Weights of a small transformer language model.
Architecture: RMSNorm before each block, rotary positions, no biases in attention or MLP, untied embeddings.
Each number is 200 + 20 x the weight over its row's rms, rounded and kept within 0 to 999. Layers, rows and columns count from 0. The size before them is the row's rms in percent of the matrix's.

# o: layer 4 attention output (transposed), 640x640, rms 0.0576, rows 124-127,252-255,380-383,507-511,635-639, columns 384-511
# v: layer 4 attention value, 128x640, rms 0.0258, rows 124-127, columns 384-511
# gate: layer 4 MLP gate, 1728x640, rms 0.054, rows 0-9, columns 384-511
# up: layer 4 MLP up, 1728x640, rms 0.0545, rows 0-8, columns 384-511
# down: layer 4 MLP down (transposed), 1728x640, rms 0.0553, rows 0-8, columns 384-511
o507,106,170,209,174,218,200,176,207,194,191,164,175,207,218,218,198,233,190,207,194,166,190,196,210,200,188,202,239,226,212,189,224,191,220,229,189,211,197,179,176,209,238,196,196,150,189,208,203,234,234,202,236,226,198,178,196,187,210,190,164,197,208,203,166,230,216,262,180,205,232,215,206,223,205,241,198,187,180,235,200,199,202,193,193,196,218,189,202,191,228,203,187,182,204,185,213,194,221,191,223,168,199,215,163,201,213,183,220,161,195,203,200,180,208,180,194,220,195,182,191,218,192,183,193,180,204,204,183,200
o635,096,203,218,216,195,206,208,218,220,224,206,164,210,192,227,188,214,200,162,221,180,178,211,168,188,198,173,198,202,207,204,222,196,164,172,202,166,211,200,225,177,207,216,202,219,175,213,201,223,191,206,208,188,205,207,204,211,224,193,202,183,188,205,174,188,205,212,228,234,188,162,197,228,230,226,203,180,202,221,198,203,182,216,190,151,210,192,209,211,219,189,172,194,213,184,216,233,227,189,205,209,227,190,192,218,197,193,168,163,203,213,222,239,190,234,204,220,206,206,190,233,226,182,197,230,192,203,193,203
v124,100,235,211,165,181,198,174,192,199,190,204,211,192,228,234,219,174,239,178,193,210,174,209,184,158,212,220,182,190,206,200,200,180,167,202,173,164,163,178,201,219,217,193,172,181,189,198,189,216,195,237,173,206,147,224,200,178,188,184,198,225,190,213,212,150,172,204,217,208,220,236,205,217,203,216,193,191,204,216,238,147,205,242,166,199,178,210,174,233,201,205,187,201,211,217,182,183,204,200,202,227,183,204,191,198,199,200,226,263,208,216,185,185,224,205,184,186,197,207,209,176,231,204,198,202,196,187,206,216
o124,099,185,176,198,251,235,185,179,211,197,200,200,218,141,216,227,211,216,197,205,207,218,177,196,178,215,205,218,188,216,197,168,263,207,230,175,205,230,169,217,223,247,201,209,199,187,216,183,225,187,177,193,174,165,213,189,184,213,207,188,192,178,181,228,205,202,200,196,228,169,185,232,199,191,224,181,220,250,207,183,191,188,188,197,192,186,200,181,165,162,172,187,216,202,202,228,216,207,227,255,191,182,204,160,195,205,173,208,171,179,218,189,190,195,219,176,221,169,181,204,230,224,203,214,209,181,219,208,217
o252,096,224,215,191,182,186,189,220,209,215,213,206,206,210,192,227,194,185,225,196,185,211,226,156,186,213,220,168,188,187,182,187,215,232,169,187,201,163,211,207,200,200,201,192,184,199,197,186,179,192,201,209,190,187,178,219,174,184,212,227,179,189,235,203,172,217,190,187,180,190,211,212,240,185,195,160,189,194,177,205,218,214,208,201,215,188,165,167,233,182,182,186,190,177,156,179,234,225,211,185,197,202,182,209,193,137,230,176,223,219,198,161,213,216,182,187,208,187,198,170,185,178,236,222,232,207,188,245,204
o380,098,205,213,207,207,214,173,212,201,211,202,183,237,211,226,206,244,226,200,186,199,185,200,192,217,231,189,203,173,222,190,210,184,225,191,215,199,203,204,193,240,193,173,233,186,184,206,198,196,186,220,246,177,176,194,175,173,163,155,205,223,171,197,210,241,221,244,216,180,219,212,203,172,164,219,249,196,194,184,184,211,194,184,199,229,168,184,178,212,199,201,179,221,195,169,167,244,187,201,201,167,237,220,197,203,167,205,190,210,182,256,184,213,205,194,220,200,206,206,220,200,213,199,185,170,182,226,218,181
o508,105,190,179,171,201,178,200,214,198,197,228,196,175,234,178,201,185,174,204,209,200,199,160,215,200,229,209,196,165,186,233,166,156,208,178,195,197,197,204,184,195,183,192,199,213,207,206,164,198,186,224,150,221,215,214,205,224,213,212,186,201,195,218,191,200,176,179,181,195,182,199,187,161,234,187,206,203,217,232,201,213,221,185,201,207,170,208,220,182,205,224,188,174,241,222,218,183,170,200,210,235,184,227,207,215,211,198,213,191,220,218,206,197,215,184,221,200,208,198,211,220,170,186,183,194,200,191,182,192
o636,102,164,242,205,200,198,221,204,177,165,161,207,174,201,204,204,208,186,221,233,215,193,228,192,211,132,178,206,220,196,198,232,190,211,203,216,203,204,215,167,207,205,201,204,226,222,168,227,177,202,195,188,232,228,170,185,269,184,242,182,195,194,209,201,178,200,194,250,195,235,177,201,207,209,192,193,196,188,183,211,231,192,175,242,213,224,198,220,214,214,197,205,209,202,173,240,175,209,207,210,175,209,183,215,220,173,198,165,220,190,161,257,181,169,174,174,175,195,198,201,202,219,195,187,200,224,167,176,199
v125,100,137,165,204,184,200,241,190,227,180,189,221,236,191,204,159,194,194,205,193,197,199,197,206,182,225,185,198,179,187,171,213,210,204,181,213,174,158,182,182,211,176,183,182,232,223,246,201,174,200,206,175,185,222,185,192,230,200,183,208,209,199,206,179,200,204,168,176,203,175,205,213,213,202,257,180,201,207,207,230,217,206,196,189,208,209,178,202,211,208,214,215,197,193,197,204,187,208,202,161,168,191,195,177,220,182,199,210,199,188,214,212,203,192,217,234,219,223,166,236,210,181,157,191,198,194,192,203,241
o125,094,175,208,235,185,207,185,212,218,177,208,197,185,210,163,172,175,194,196,207,215,180,203,203,212,216,184,195,214,165,182,197,185,168,207,213,166,196,207,202,239,198,183,190,209,243,202,224,184,219,174,201,176,199,183,164,223,210,195,166,159,167,184,210,187,189,189,235,210,189,204,186,216,199,206,180,170,203,227,206,206,206,164,185,203,245,246,210,205,195,192,243,204,152,177,208,163,223,196,227,194,204,226,195,208,226,208,214,214,183,206,192,197,198,201,224,204,174,203,171,210,227,167,219,210,194,187,184,197
o253,096,198,194,203,171,240,211,202,197,225,191,222,216,190,173,200,194,201,177,192,200,174,246,213,190,166,142,201,215,206,218,199,223,192,188,189,227,174,229,202,196,210,192,194,210,233,226,192,207,194,211,194,203,233,215,194,191,191,201,198,174,171,218,189,209,186,156,216,214,190,201,201,211,198,218,148,183,209,179,227,233,203,237,192,189,198,195,227,198,183,223,191,175,207,193,184,216,214,207,153,212,197,216,195,203,209,166,167,190,227,219,211,156,200,219,190,181,227,202,186,185,193,194,182,221,167,213,217,225
o381,094,194,159,221,206,188,199,206,210,186,210,190,187,189,185,202,217,178,181,191,191,229,253,217,202,185,197,210,195,241,195,178,190,231,204,210,198,197,201,187,162,167,192,215,214,195,207,183,193,180,204,181,216,205,199,179,244,220,223,228,227,241,224,207,240,225,165,229,163,201,192,218,184,182,196,198,220,228,183,230,213,212,176,179,190,180,194,189,220,223,198,214,230,175,215,200,203,215,174,203,165,202,194,215,219,181,205,188,179,224,222,223,216,232,167,170,255,210,196,201,207,174,245,186,191,183,211,181,205
o509,106,210,227,201,207,215,191,218,187,237,243,225,229,188,230,216,188,224,204,224,206,194,191,201,174,236,209,238,190,192,204,214,227,176,188,183,229,216,187,196,220,192,213,193,221,184,217,202,209,194,217,216,188,197,196,227,199,188,200,202,217,182,202,180,167,210,179,214,219,201,205,187,208,185,208,191,196,179,198,184,169,207,185,221,217,188,182,207,222,155,214,198,188,212,197,212,188,155,213,172,227,188,173,204,213,207,213,169,198,158,160,232,222,192,187,199,160,182,202,193,191,185,221,193,190,219,202,190,187
o637,103,228,213,217,193,216,180,192,193,205,167,205,190,206,221,220,213,216,184,218,175,201,196,197,207,191,217,162,216,208,232,203,202,213,191,209,172,190,186,198,161,216,182,205,201,189,177,204,221,203,181,232,201,215,196,210,180,195,206,212,222,217,215,207,196,176,219,158,212,208,209,207,162,200,204,193,212,190,219,184,180,166,178,186,201,215,213,166,179,223,173,223,229,215,201,193,236,194,209,214,220,208,200,209,197,191,177,218,178,228,230,162,183,185,240,209,216,180,199,211,221,193,215,221,233,216,181,190,203
v126,101,200,173,200,188,221,211,208,165,201,215,220,229,163,222,206,167,203,212,228,207,177,197,186,188,196,215,173,200,161,210,192,227,209,182,203,203,193,188,191,217,191,207,190,248,201,201,187,213,157,205,166,193,212,205,217,223,219,186,194,185,180,206,192,205,201,184,182,212,162,227,222,188,181,221,245,204,211,188,232,182,162,187,214,198,226,194,204,182,205,197,214,211,217,226,219,216,166,209,165,192,198,171,226,225,215,205,183,221,165,219,194,211,183,196,220,204,189,177,227,212,189,194,224,174,173,229,201,203
o126,091,222,204,219,206,189,181,216,186,185,219,219,176,214,168,196,171,219,202,219,222,187,200,216,175,212,205,176,184,178,208,213,196,185,197,200,168,184,177,200,209,201,206,185,197,244,210,128,191,200,190,196,161,196,208,225,230,177,226,190,189,208,186,205,198,189,222,173,164,215,215,184,216,183,234,222,248,202,200,237,197,233,171,167,143,188,217,208,187,196,209,215,201,197,219,210,234,180,225,186,204,200,162,184,176,228,228,221,185,208,233,194,241,210,190,193,211,196,172,201,249,199,225,191,204,182,211,197,185
o254,104,203,226,212,203,200,249,226,180,209,182,216,179,198,205,246,165,207,214,210,197,186,204,177,190,221,188,161,232,173,211,243,214,222,203,184,197,219,193,213,166,176,202,165,198,232,213,185,197,177,212,199,198,170,244,207,203,197,189,196,180,184,203,210,187,181,220,183,160,219,242,190,208,224,183,215,202,187,176,228,174,198,211,189,204,227,208,256,187,244,169,207,180,177,240,193,199,205,182,221,214,218,200,233,254,202,165,199,217,183,224,203,201,196,176,220,219,200,225,203,170,192,224,214,164,189,162,217,179
o382,096,157,199,215,199,178,190,178,210,202,185,200,208,163,215,202,251,225,217,189,233,208,200,179,234,151,202,156,232,196,197,215,221,220,208,215,223,183,204,206,152,223,178,227,217,195,222,211,198,210,221,218,227,183,206,224,205,214,184,206,211,204,205,199,229,194,177,209,223,220,218,197,177,182,217,192,169,248,189,201,198,194,217,212,222,205,199,244,199,222,187,211,239,228,216,182,198,208,190,187,193,182,194,232,183,194,219,202,220,216,242,209,180,144,195,184,210,170,236,209,238,159,230,199,180,211,236,207,194
o510,104,207,178,216,176,211,215,200,208,201,235,200,191,180,213,202,220,207,197,202,178,179,222,186,206,210,214,224,189,176,195,176,184,204,194,217,188,214,234,183,192,204,195,226,182,190,203,207,218,214,213,198,178,229,145,191,200,183,186,227,178,178,208,178,246,200,200,209,161,177,204,206,185,184,191,196,198,163,202,182,199,180,200,218,226,183,185,189,201,202,195,184,193,219,212,203,192,188,191,211,179,189,217,187,154,218,193,197,157,178,145,160,165,216,206,192,178,186,155,198,191,189,171,184,198,219,176,181,195
o638,103,219,162,200,197,223,187,162,219,198,208,226,231,200,204,242,218,175,180,167,178,215,222,237,203,235,200,230,208,217,207,215,235,230,213,247,177,213,178,204,217,214,188,169,162,172,174,220,202,225,207,225,250,203,212,174,177,252,205,202,188,200,174,238,198,183,183,247,204,223,199,228,229,207,202,149,215,186,230,199,228,214,229,175,188,195,217,177,213,200,205,172,211,209,194,188,181,190,232,224,226,228,221,179,182,176,185,189,202,226,197,239,215,234,197,183,197,220,220,186,218,216,208,211,208,191,229,189,212
v127,099,201,190,180,181,216,229,198,206,216,187,219,235,225,194,240,220,239,200,189,191,214,196,219,185,184,211,214,195,220,171,199,206,162,214,206,215,191,184,190,241,243,200,203,190,205,195,195,198,206,158,236,204,195,215,203,151,196,231,181,215,182,221,220,212,190,182,158,202,180,203,200,225,235,185,216,179,180,176,191,202,177,212,207,195,177,203,177,141,187,209,222,201,186,213,222,177,203,214,199,239,196,222,201,203,214,208,247,139,194,191,156,225,212,226,231,185,198,209,191,243,191,203,203,226,213,204,180,152
o127,095,215,193,206,192,226,226,208,200,203,211,232,218,206,202,193,196,208,209,231,190,217,186,185,202,219,178,206,183,211,178,211,196,202,206,187,205,184,205,206,241,212,215,232,189,212,206,192,177,194,213,203,192,228,189,204,167,175,223,166,214,180,183,210,188,188,198,185,199,217,202,226,180,214,202,169,158,175,173,223,235,211,178,155,167,220,222,228,179,189,189,168,221,203,177,211,163,212,217,194,191,203,203,163,207,172,202,208,187,173,188,202,211,176,200,193,185,207,191,166,174,238,153,225,206,198,202,191,200
o255,092,249,205,178,181,196,231,211,205,188,242,205,200,214,197,181,195,216,176,214,188,220,222,214,206,173,220,189,180,224,201,201,181,146,198,181,214,191,220,190,227,214,199,196,199,181,182,193,177,174,171,221,192,166,205,235,210,172,191,196,201,225,224,206,175,195,191,192,204,227,221,209,198,185,189,211,171,197,202,180,222,180,196,253,195,182,188,168,210,213,183,193,204,194,190,233,207,177,206,202,171,170,199,170,207,215,161,212,189,181,231,211,207,201,225,204,195,189,169,213,212,181,196,187,177,187,173,167,225
o383,097,217,232,200,185,203,198,244,190,216,236,218,203,218,201,233,209,204,149,190,172,197,231,227,203,204,166,144,209,184,182,206,206,171,186,202,190,226,218,182,209,226,189,172,236,206,194,222,209,179,170,200,172,170,199,191,208,200,199,183,220,191,195,202,173,174,225,183,190,202,196,224,216,207,191,251,221,207,221,192,180,194,226,221,180,204,220,219,169,187,181,218,233,180,214,186,188,202,189,215,222,207,195,193,197,196,202,167,195,213,238,209,207,195,245,238,217,185,242,206,224,202,179,201,217,180,171,159,209
o511,105,148,199,210,197,190,189,175,216,242,178,162,188,201,216,212,148,216,208,169,194,223,182,171,173,183,224,220,188,173,193,214,195,221,165,221,196,211,199,202,168,203,205,205,196,170,210,217,175,219,205,196,212,198,167,183,178,229,178,231,172,180,172,214,208,211,203,176,206,201,196,222,237,180,230,206,210,200,211,186,168,193,193,210,188,227,205,215,234,185,192,211,208,212,219,170,196,210,207,180,218,175,186,209,214,205,198,178,211,191,191,235,158,197,163,154,173,205,200,202,199,182,183,190,202,188,229,239,201
o639,105,186,202,200,224,178,196,191,195,161,193,187,194,169,207,197,182,183,192,193,222,160,188,229,210,174,204,198,227,221,202,241,208,209,209,230,215,236,222,195,173,196,188,199,223,227,245,195,211,214,177,224,203,205,220,178,251,208,224,209,182,193,182,181,208,226,197,227,200,210,226,192,184,203,185,199,209,232,260,213,195,213,204,183,209,168,169,190,236,189,220,236,203,199,214,170,224,216,178,161,205,201,222,231,185,202,167,215,204,184,211,197,202,227,177,196,220,227,226,206,198,190,244,202,165,218,233,220,186
gate0,094,189,178,211,183,229,164,181,212,199,195,173,191,188,206,170,227,249,224,212,220,226,197,194,179,205,163,195,197,174,165,182,204,214,204,225,238,187,204,208,209,206,191,210,224,205,217,188,179,168,215,200,231,199,196,257,219,191,192,198,220,180,213,182,189,191,186,232,155,169,195,212,192,208,195,203,194,198,219,184,203,201,177,271,207,226,227,179,195,209,181,201,222,226,182,197,244,179,199,200,211,219,205,188,221,235,197,194,228,207,197,189,163,200,186,197,201,189,178,203,189,203,220,215,198,207,197,204,177
up0,094,224,222,228,218,206,197,219,213,167,181,172,209,166,180,223,223,207,228,206,208,240,196,206,196,190,188,212,208,225,211,183,180,204,188,207,215,215,212,219,189,211,199,189,184,190,177,168,170,205,225,177,205,194,181,215,167,191,217,223,203,242,192,230,201,216,177,212,185,231,202,167,209,185,192,193,170,201,184,214,217,192,185,202,202,182,162,184,210,169,193,211,188,184,197,208,173,189,188,178,195,158,171,195,213,177,160,190,204,212,195,174,203,202,219,221,200,206,192,217,194,182,211,184,234,158,199,192,207
down0,096,202,168,181,138,193,206,203,179,191,201,197,210,201,174,184,193,191,205,198,206,231,215,173,182,175,229,205,184,169,206,232,221,230,169,197,209,193,194,172,206,184,178,196,220,196,198,211,196,210,230,178,227,196,175,202,218,205,200,189,185,179,217,169,175,176,199,182,221,153,201,174,204,233,217,219,202,201,206,192,209,190,181,179,228,200,166,216,191,201,204,177,207,189,202,207,201,176,212,200,195,182,220,198,239,201,184,195,213,184,210,208,227,222,176,201,174,171,207,189,189,187,205,197,225,210,197,218,198
gate1,102,163,188,205,189,197,198,232,179,192,190,185,179,193,206,193,189,224,187,213,246,197,226,257,186,198,222,214,186,210,195,211,219,204,208,156,220,199,197,206,232,205,212,204,195,175,147,201,191,172,252,224,204,235,190,175,184,181,225,184,209,219,202,182,239,180,200,200,198,203,221,203,168,193,194,194,190,197,220,184,180,179,212,203,191,198,232,203,206,183,208,214,189,238,198,184,238,208,185,169,238,182,213,192,233,181,214,211,227,190,204,203,185,194,210,210,204,209,239,193,227,197,171,215,215,208,198,208,219
up1,098,223,199,196,196,210,207,200,194,228,206,177,227,241,194,203,220,213,198,175,165,184,233,228,217,193,188,194,187,233,208,215,230,203,165,221,185,191,201,188,198,230,218,192,165,200,213,182,187,201,191,203,220,205,177,203,202,209,210,191,206,178,226,207,205,167,206,206,216,191,203,192,226,202,214,197,205,204,197,182,186,194,216,156,222,211,201,186,190,179,211,187,185,195,220,207,228,200,182,189,170,169,228,206,171,219,222,234,202,178,231,179,190,225,195,247,178,207,163,197,235,190,217,198,182,206,188,211,169
down1,102,200,192,169,210,212,210,225,191,204,182,169,241,189,187,219,221,231,190,172,196,180,206,202,169,220,219,194,187,199,172,179,188,236,165,212,190,164,175,217,198,194,181,219,185,208,211,229,237,204,182,187,176,197,227,182,176,233,172,212,212,204,227,204,186,198,215,186,181,191,202,196,204,183,199,157,197,245,212,176,156,179,197,204,205,189,198,208,231,202,204,178,217,207,205,211,202,187,225,207,213,211,190,201,221,189,172,184,201,207,209,227,197,197,200,194,210,210,203,214,203,191,195,197,161,207,204,222,174
gate2,104,231,188,218,199,175,218,197,189,240,191,208,188,230,214,230,225,184,194,230,234,204,208,214,200,157,192,153,248,235,218,248,185,200,147,216,212,225,144,162,219,189,192,227,199,225,204,158,194,204,187,246,204,153,182,218,206,202,192,203,204,221,222,200,182,242,179,177,215,230,187,182,224,221,217,208,194,169,218,186,202,186,175,217,162,218,212,176,184,179,189,168,170,182,199,219,216,190,179,160,229,185,219,202,187,237,190,191,181,202,211,171,171,158,206,198,195,183,183,209,208,202,195,230,208,163,184,200,221
up2,103,154,196,187,211,199,175,179,186,181,181,199,201,198,216,179,198,202,211,224,198,194,185,189,214,223,159,209,244,203,175,194,233,188,223,184,205,210,202,197,153,208,219,170,220,169,189,228,199,181,214,186,200,194,193,207,241,195,183,205,214,228,204,193,200,196,209,202,200,183,228,202,199,189,211,206,228,231,216,176,198,185,195,250,210,246,193,224,167,201,184,198,212,151,184,191,210,204,190,205,233,180,187,188,218,168,179,188,227,225,185,192,210,210,211,189,142,181,213,219,224,211,206,181,197,232,218,194,227
down2,097,191,181,221,237,178,170,218,175,179,214,188,206,205,220,162,226,205,230,227,208,196,197,173,193,177,192,211,229,200,173,210,182,231,198,208,194,184,182,216,198,169,195,212,223,201,197,213,188,176,226,227,217,245,179,195,229,211,238,204,214,250,181,210,224,237,185,242,224,213,242,218,164,215,167,213,206,222,193,205,202,202,205,194,178,188,202,196,193,194,165,208,225,198,222,177,208,188,197,211,171,173,198,202,184,208,194,175,216,201,208,185,185,183,207,164,199,220,188,171,211,178,230,207,193,194,185,178,223
gate3,104,198,200,206,198,215,161,213,198,189,228,194,192,207,195,216,204,222,200,181,194,218,192,182,217,175,195,213,207,235,162,233,190,182,179,212,155,204,209,210,197,204,221,247,225,218,227,198,199,229,182,178,185,223,185,192,199,214,175,222,167,201,191,174,187,190,207,207,205,191,203,235,216,158,201,193,204,184,223,202,209,236,178,202,213,181,196,212,187,210,204,184,194,160,204,202,209,184,204,176,161,220,174,210,171,194,181,220,191,182,196,179,210,187,193,184,186,169,205,211,194,238,207,243,208,227,210,195,200
up3,102,191,211,220,210,199,198,217,221,171,202,194,205,209,178,190,188,201,183,191,234,196,192,178,215,186,199,188,164,218,219,175,174,204,209,185,188,177,188,169,218,181,214,209,222,201,234,191,190,195,210,181,183,208,151,215,201,206,227,213,193,226,188,205,169,203,211,225,192,221,205,195,201,221,211,228,223,212,210,186,193,189,183,218,219,192,219,202,210,160,195,192,192,224,229,184,186,209,214,216,173,182,194,197,179,173,208,178,222,180,139,184,237,179,220,190,227,232,199,202,200,203,209,215,186,223,207,167,182
down3,101,199,193,195,192,174,189,207,231,197,207,250,190,188,177,212,162,189,235,211,186,185,186,207,193,185,209,207,246,220,226,199,221,222,163,212,208,216,203,220,168,170,197,195,207,192,211,182,194,193,200,194,195,217,238,201,225,186,189,185,214,190,225,205,191,190,189,199,197,204,164,195,259,215,204,210,199,212,179,215,218,212,214,193,226,176,193,199,170,217,180,222,184,207,212,180,225,192,198,160,199,179,202,179,178,188,194,201,203,198,207,210,210,175,196,210,218,181,239,180,165,194,194,217,205,203,242,234,218
gate4,101,181,198,200,211,209,190,172,201,241,181,194,197,245,234,230,247,198,199,199,182,163,187,197,186,176,220,166,212,199,185,158,191,188,181,212,169,157,172,191,212,208,205,215,204,222,175,200,190,185,213,207,149,224,207,216,196,166,184,194,187,172,145,212,202,225,193,180,209,186,183,221,175,193,182,188,168,200,212,224,220,202,156,231,213,198,203,188,203,190,192,198,210,223,178,130,202,193,199,226,200,229,261,214,242,212,204,186,198,233,177,217,204,173,217,181,208,213,229,196,206,203,182,181,185,196,195,229,178
up4,104,188,218,202,219,198,178,174,216,148,167,176,234,166,207,188,189,222,218,213,229,177,201,182,213,183,175,173,221,229,194,210,200,204,201,206,180,200,198,193,181,225,218,191,178,216,208,228,217,211,199,177,218,198,174,180,172,192,188,175,176,206,198,205,182,185,161,239,178,216,217,232,183,207,195,192,199,179,168,237,208,181,223,202,232,206,178,203,223,198,219,241,198,178,167,188,179,202,190,212,232,210,198,214,215,231,212,174,207,211,161,205,168,199,195,213,196,166,200,204,220,190,187,207,186,185,218,171,196
down4,102,160,228,194,194,233,194,190,176,202,211,219,188,194,203,230,217,235,207,205,202,202,193,207,214,211,196,220,201,202,200,193,220,200,222,188,212,211,214,221,225,188,213,200,220,177,205,207,211,240,213,197,197,208,197,167,205,188,154,170,205,198,190,184,217,220,183,210,240,180,216,173,180,198,207,244,229,229,200,238,216,191,246,193,210,222,192,215,239,205,228,183,191,181,203,232,195,213,203,148,198,248,214,228,179,214,185,230,181,188,164,198,195,206,199,182,194,245,207,183,216,179,194,202,217,195,193,193,230
gate5,107,160,200,187,204,205,188,201,184,214,186,176,201,224,223,185,188,207,185,186,202,194,227,226,201,192,178,195,231,203,160,232,222,208,193,226,217,250,202,221,202,192,210,181,164,161,216,199,234,180,181,202,186,170,208,194,199,208,207,222,209,188,204,179,216,179,201,197,204,224,221,208,230,222,209,193,207,205,213,178,225,161,172,194,195,217,195,204,235,202,237,190,195,165,176,235,221,229,202,169,159,213,227,196,210,162,162,200,205,226,165,198,194,202,225,210,202,189,218,217,200,212,219,218,225,201,236,183,189
up5,102,201,222,194,226,183,179,223,210,186,183,210,204,193,189,169,174,191,205,241,178,190,206,211,236,235,231,238,213,235,207,180,219,180,200,229,164,190,208,200,203,236,194,186,203,176,224,213,193,225,194,157,170,192,198,199,166,238,170,227,172,195,135,188,194,215,172,192,154,176,189,225,177,179,219,214,219,202,200,191,190,197,186,197,196,194,197,183,222,199,222,248,194,205,162,226,230,191,173,254,196,188,199,221,237,218,157,204,184,212,200,235,167,193,209,236,218,197,207,193,225,220,142,221,224,222,203,194,239
down5,100,227,179,198,218,209,204,202,188,187,211,202,176,189,175,239,170,213,214,174,149,220,157,198,199,221,195,214,236,199,220,231,203,204,246,191,202,232,213,190,221,189,206,176,216,212,165,190,190,200,145,157,183,185,212,166,170,213,180,231,184,191,140,195,189,196,170,196,200,213,219,255,180,199,197,180,193,206,173,192,218,214,209,219,214,190,195,188,214,220,223,206,217,202,216,164,198,216,174,204,224,212,168,163,237,212,209,180,179,219,205,169,177,195,167,190,233,168,217,218,202,202,221,183,208,229,223,207,203
gate6,098,195,209,172,214,236,200,176,201,165,196,223,187,218,198,171,183,194,190,164,154,173,161,216,187,190,224,219,215,189,193,225,192,167,196,203,221,218,258,200,219,215,204,204,180,220,219,192,212,234,160,210,184,208,213,175,191,197,179,228,159,209,222,192,197,219,200,190,171,195,225,222,198,187,229,204,215,194,210,212,200,206,207,184,210,217,209,182,195,183,199,221,204,192,216,192,202,195,203,207,182,204,215,213,197,198,183,170,227,199,176,185,170,166,197,176,169,211,202,211,193,202,231,181,255,178,197,218,178
up6,100,161,202,242,215,203,199,176,188,189,194,208,239,204,222,214,194,211,230,203,216,185,178,160,229,203,212,253,185,241,173,222,202,187,201,202,211,207,202,247,225,207,211,230,211,209,208,203,211,174,241,161,169,212,206,186,202,216,198,209,207,219,215,215,208,185,208,219,210,213,216,171,210,195,211,192,200,207,167,222,204,209,207,243,222,192,174,189,219,198,171,215,214,173,192,222,224,184,216,220,193,193,216,213,191,214,208,186,191,196,149,204,212,183,199,193,205,209,202,207,160,200,210,189,186,166,162,209,204
down6,102,191,221,135,219,189,205,179,174,211,185,208,228,192,160,221,215,151,206,213,192,220,171,184,203,195,149,238,234,185,215,219,213,200,227,213,182,190,184,218,206,195,198,199,227,178,180,197,164,191,196,157,216,175,203,170,178,225,196,211,204,221,187,212,183,206,168,211,185,179,213,212,211,219,217,233,211,186,193,201,213,191,210,175,181,197,176,220,192,223,218,215,195,204,195,218,175,184,218,195,170,179,163,197,186,204,215,195,229,180,228,202,230,214,197,212,189,184,198,198,182,226,213,194,207,217,183,202,189
gate7,101,193,188,202,208,169,194,185,163,195,188,190,205,203,206,201,181,189,178,220,202,180,163,181,206,179,162,179,228,143,190,217,211,210,200,206,189,171,196,246,207,208,193,173,191,175,169,169,208,209,199,169,201,238,192,179,197,210,198,187,192,151,204,185,232,220,191,222,219,225,200,201,213,185,190,186,212,185,219,218,227,200,197,211,195,203,214,215,220,199,207,191,189,199,193,208,197,202,175,145,234,228,165,183,195,230,202,221,199,233,221,195,171,235,235,211,243,231,198,153,231,203,167,194,188,202,199,183,227
up7,101,163,199,160,186,189,203,186,219,232,208,202,193,213,214,202,211,166,214,148,244,188,228,197,196,205,209,209,196,195,226,204,196,184,201,201,180,228,173,185,165,214,207,232,218,190,219,231,207,144,196,224,202,186,230,200,221,207,202,238,189,244,206,224,216,203,230,214,206,185,230,196,194,228,220,226,205,198,217,183,183,188,205,178,209,217,199,188,199,230,208,184,182,226,228,208,263,221,200,182,198,176,205,207,187,210,194,212,201,226,174,192,180,187,195,188,213,207,203,185,205,254,217,213,199,172,203,159,217
down7,101,175,211,158,172,206,176,208,194,227,232,201,169,200,182,230,197,224,219,199,219,194,233,177,178,196,242,197,243,198,212,173,207,217,209,205,176,207,207,192,215,170,204,202,216,207,220,215,195,170,229,182,257,213,185,176,218,164,219,183,201,200,226,198,211,218,176,184,171,219,201,181,174,222,184,193,196,227,218,179,201,237,208,180,198,148,213,161,188,211,193,186,183,231,209,212,209,207,176,221,181,197,179,210,217,199,174,183,214,189,164,201,184,225,198,189,206,205,214,216,209,226,223,205,199,189,194,165,208
gate8,094,176,210,197,189,161,196,184,240,190,217,185,221,200,207,221,229,188,170,216,150,200,162,204,206,232,164,209,185,200,211,206,168,213,182,193,180,199,223,173,216,234,208,220,208,176,201,194,219,165,237,214,194,170,201,200,184,217,218,214,233,190,177,203,240,193,201,225,201,225,173,214,179,208,180,211,156,233,159,182,198,218,205,192,209,195,187,198,199,187,191,188,176,207,203,207,232,226,195,184,214,214,176,189,192,185,183,197,196,207,166,188,177,170,183,206,219,224,207,172,196,202,218,208,228,202,223,198,196
up8,093,164,177,215,193,185,185,205,247,192,201,187,201,195,217,199,173,215,227,216,211,207,191,200,207,215,182,198,208,211,204,185,198,175,167,182,213,185,197,213,197,203,190,210,197,232,200,189,141,183,193,175,191,224,203,166,183,209,200,211,227,189,204,192,193,166,195,239,225,175,209,222,184,210,202,216,219,192,186,206,213,202,204,193,236,195,193,199,191,201,144,180,180,194,184,194,180,189,191,187,204,187,177,187,213,216,204,224,178,209,200,208,236,188,200,179,167,195,225,185,216,187,190,182,206,190,196,230,188
down8,095,177,197,189,197,205,225,184,195,221,169,205,176,200,174,217,243,256,233,191,242,165,224,199,164,211,182,210,228,225,176,196,193,178,221,213,198,234,170,165,192,210,232,196,193,189,179,216,223,202,191,206,217,163,191,194,182,194,208,207,175,192,217,210,188,209,215,191,200,200,221,195,229,223,160,185,222,227,206,160,199,216,211,192,185,214,188,206,218,165,218,194,167,196,187,187,203,210,196,221,185,181,186,222,164,211,240,174,211,201,216,210,201,196,209,192,233,224,208,225,169,198,222,174,220,204,184,172,173
gate9,104,207,176,191,200,190,221,211,203,224,248,184,184,178,190,190,197,152,179,200,199,197,200,217,175,161,193,192,190,176,198,198,242,186,170,199,209,193,205,172,178,211,189,205,220,224,212,210,209,228,231,199,173,191,165,171,212,157,172,220,156,190,196,179,229,187,197,199,187,190,185,182,231,205,202,195,210,212,191,214,199,200,205,196,202,214,191,221,192,215,204,246,188,219,211,219,229,187,213,170,179,222,216,174,188,153,216,204,211,198,211,217,214,162,189,184,215,177,186,193,212,191,220,212,180,210,239,178,181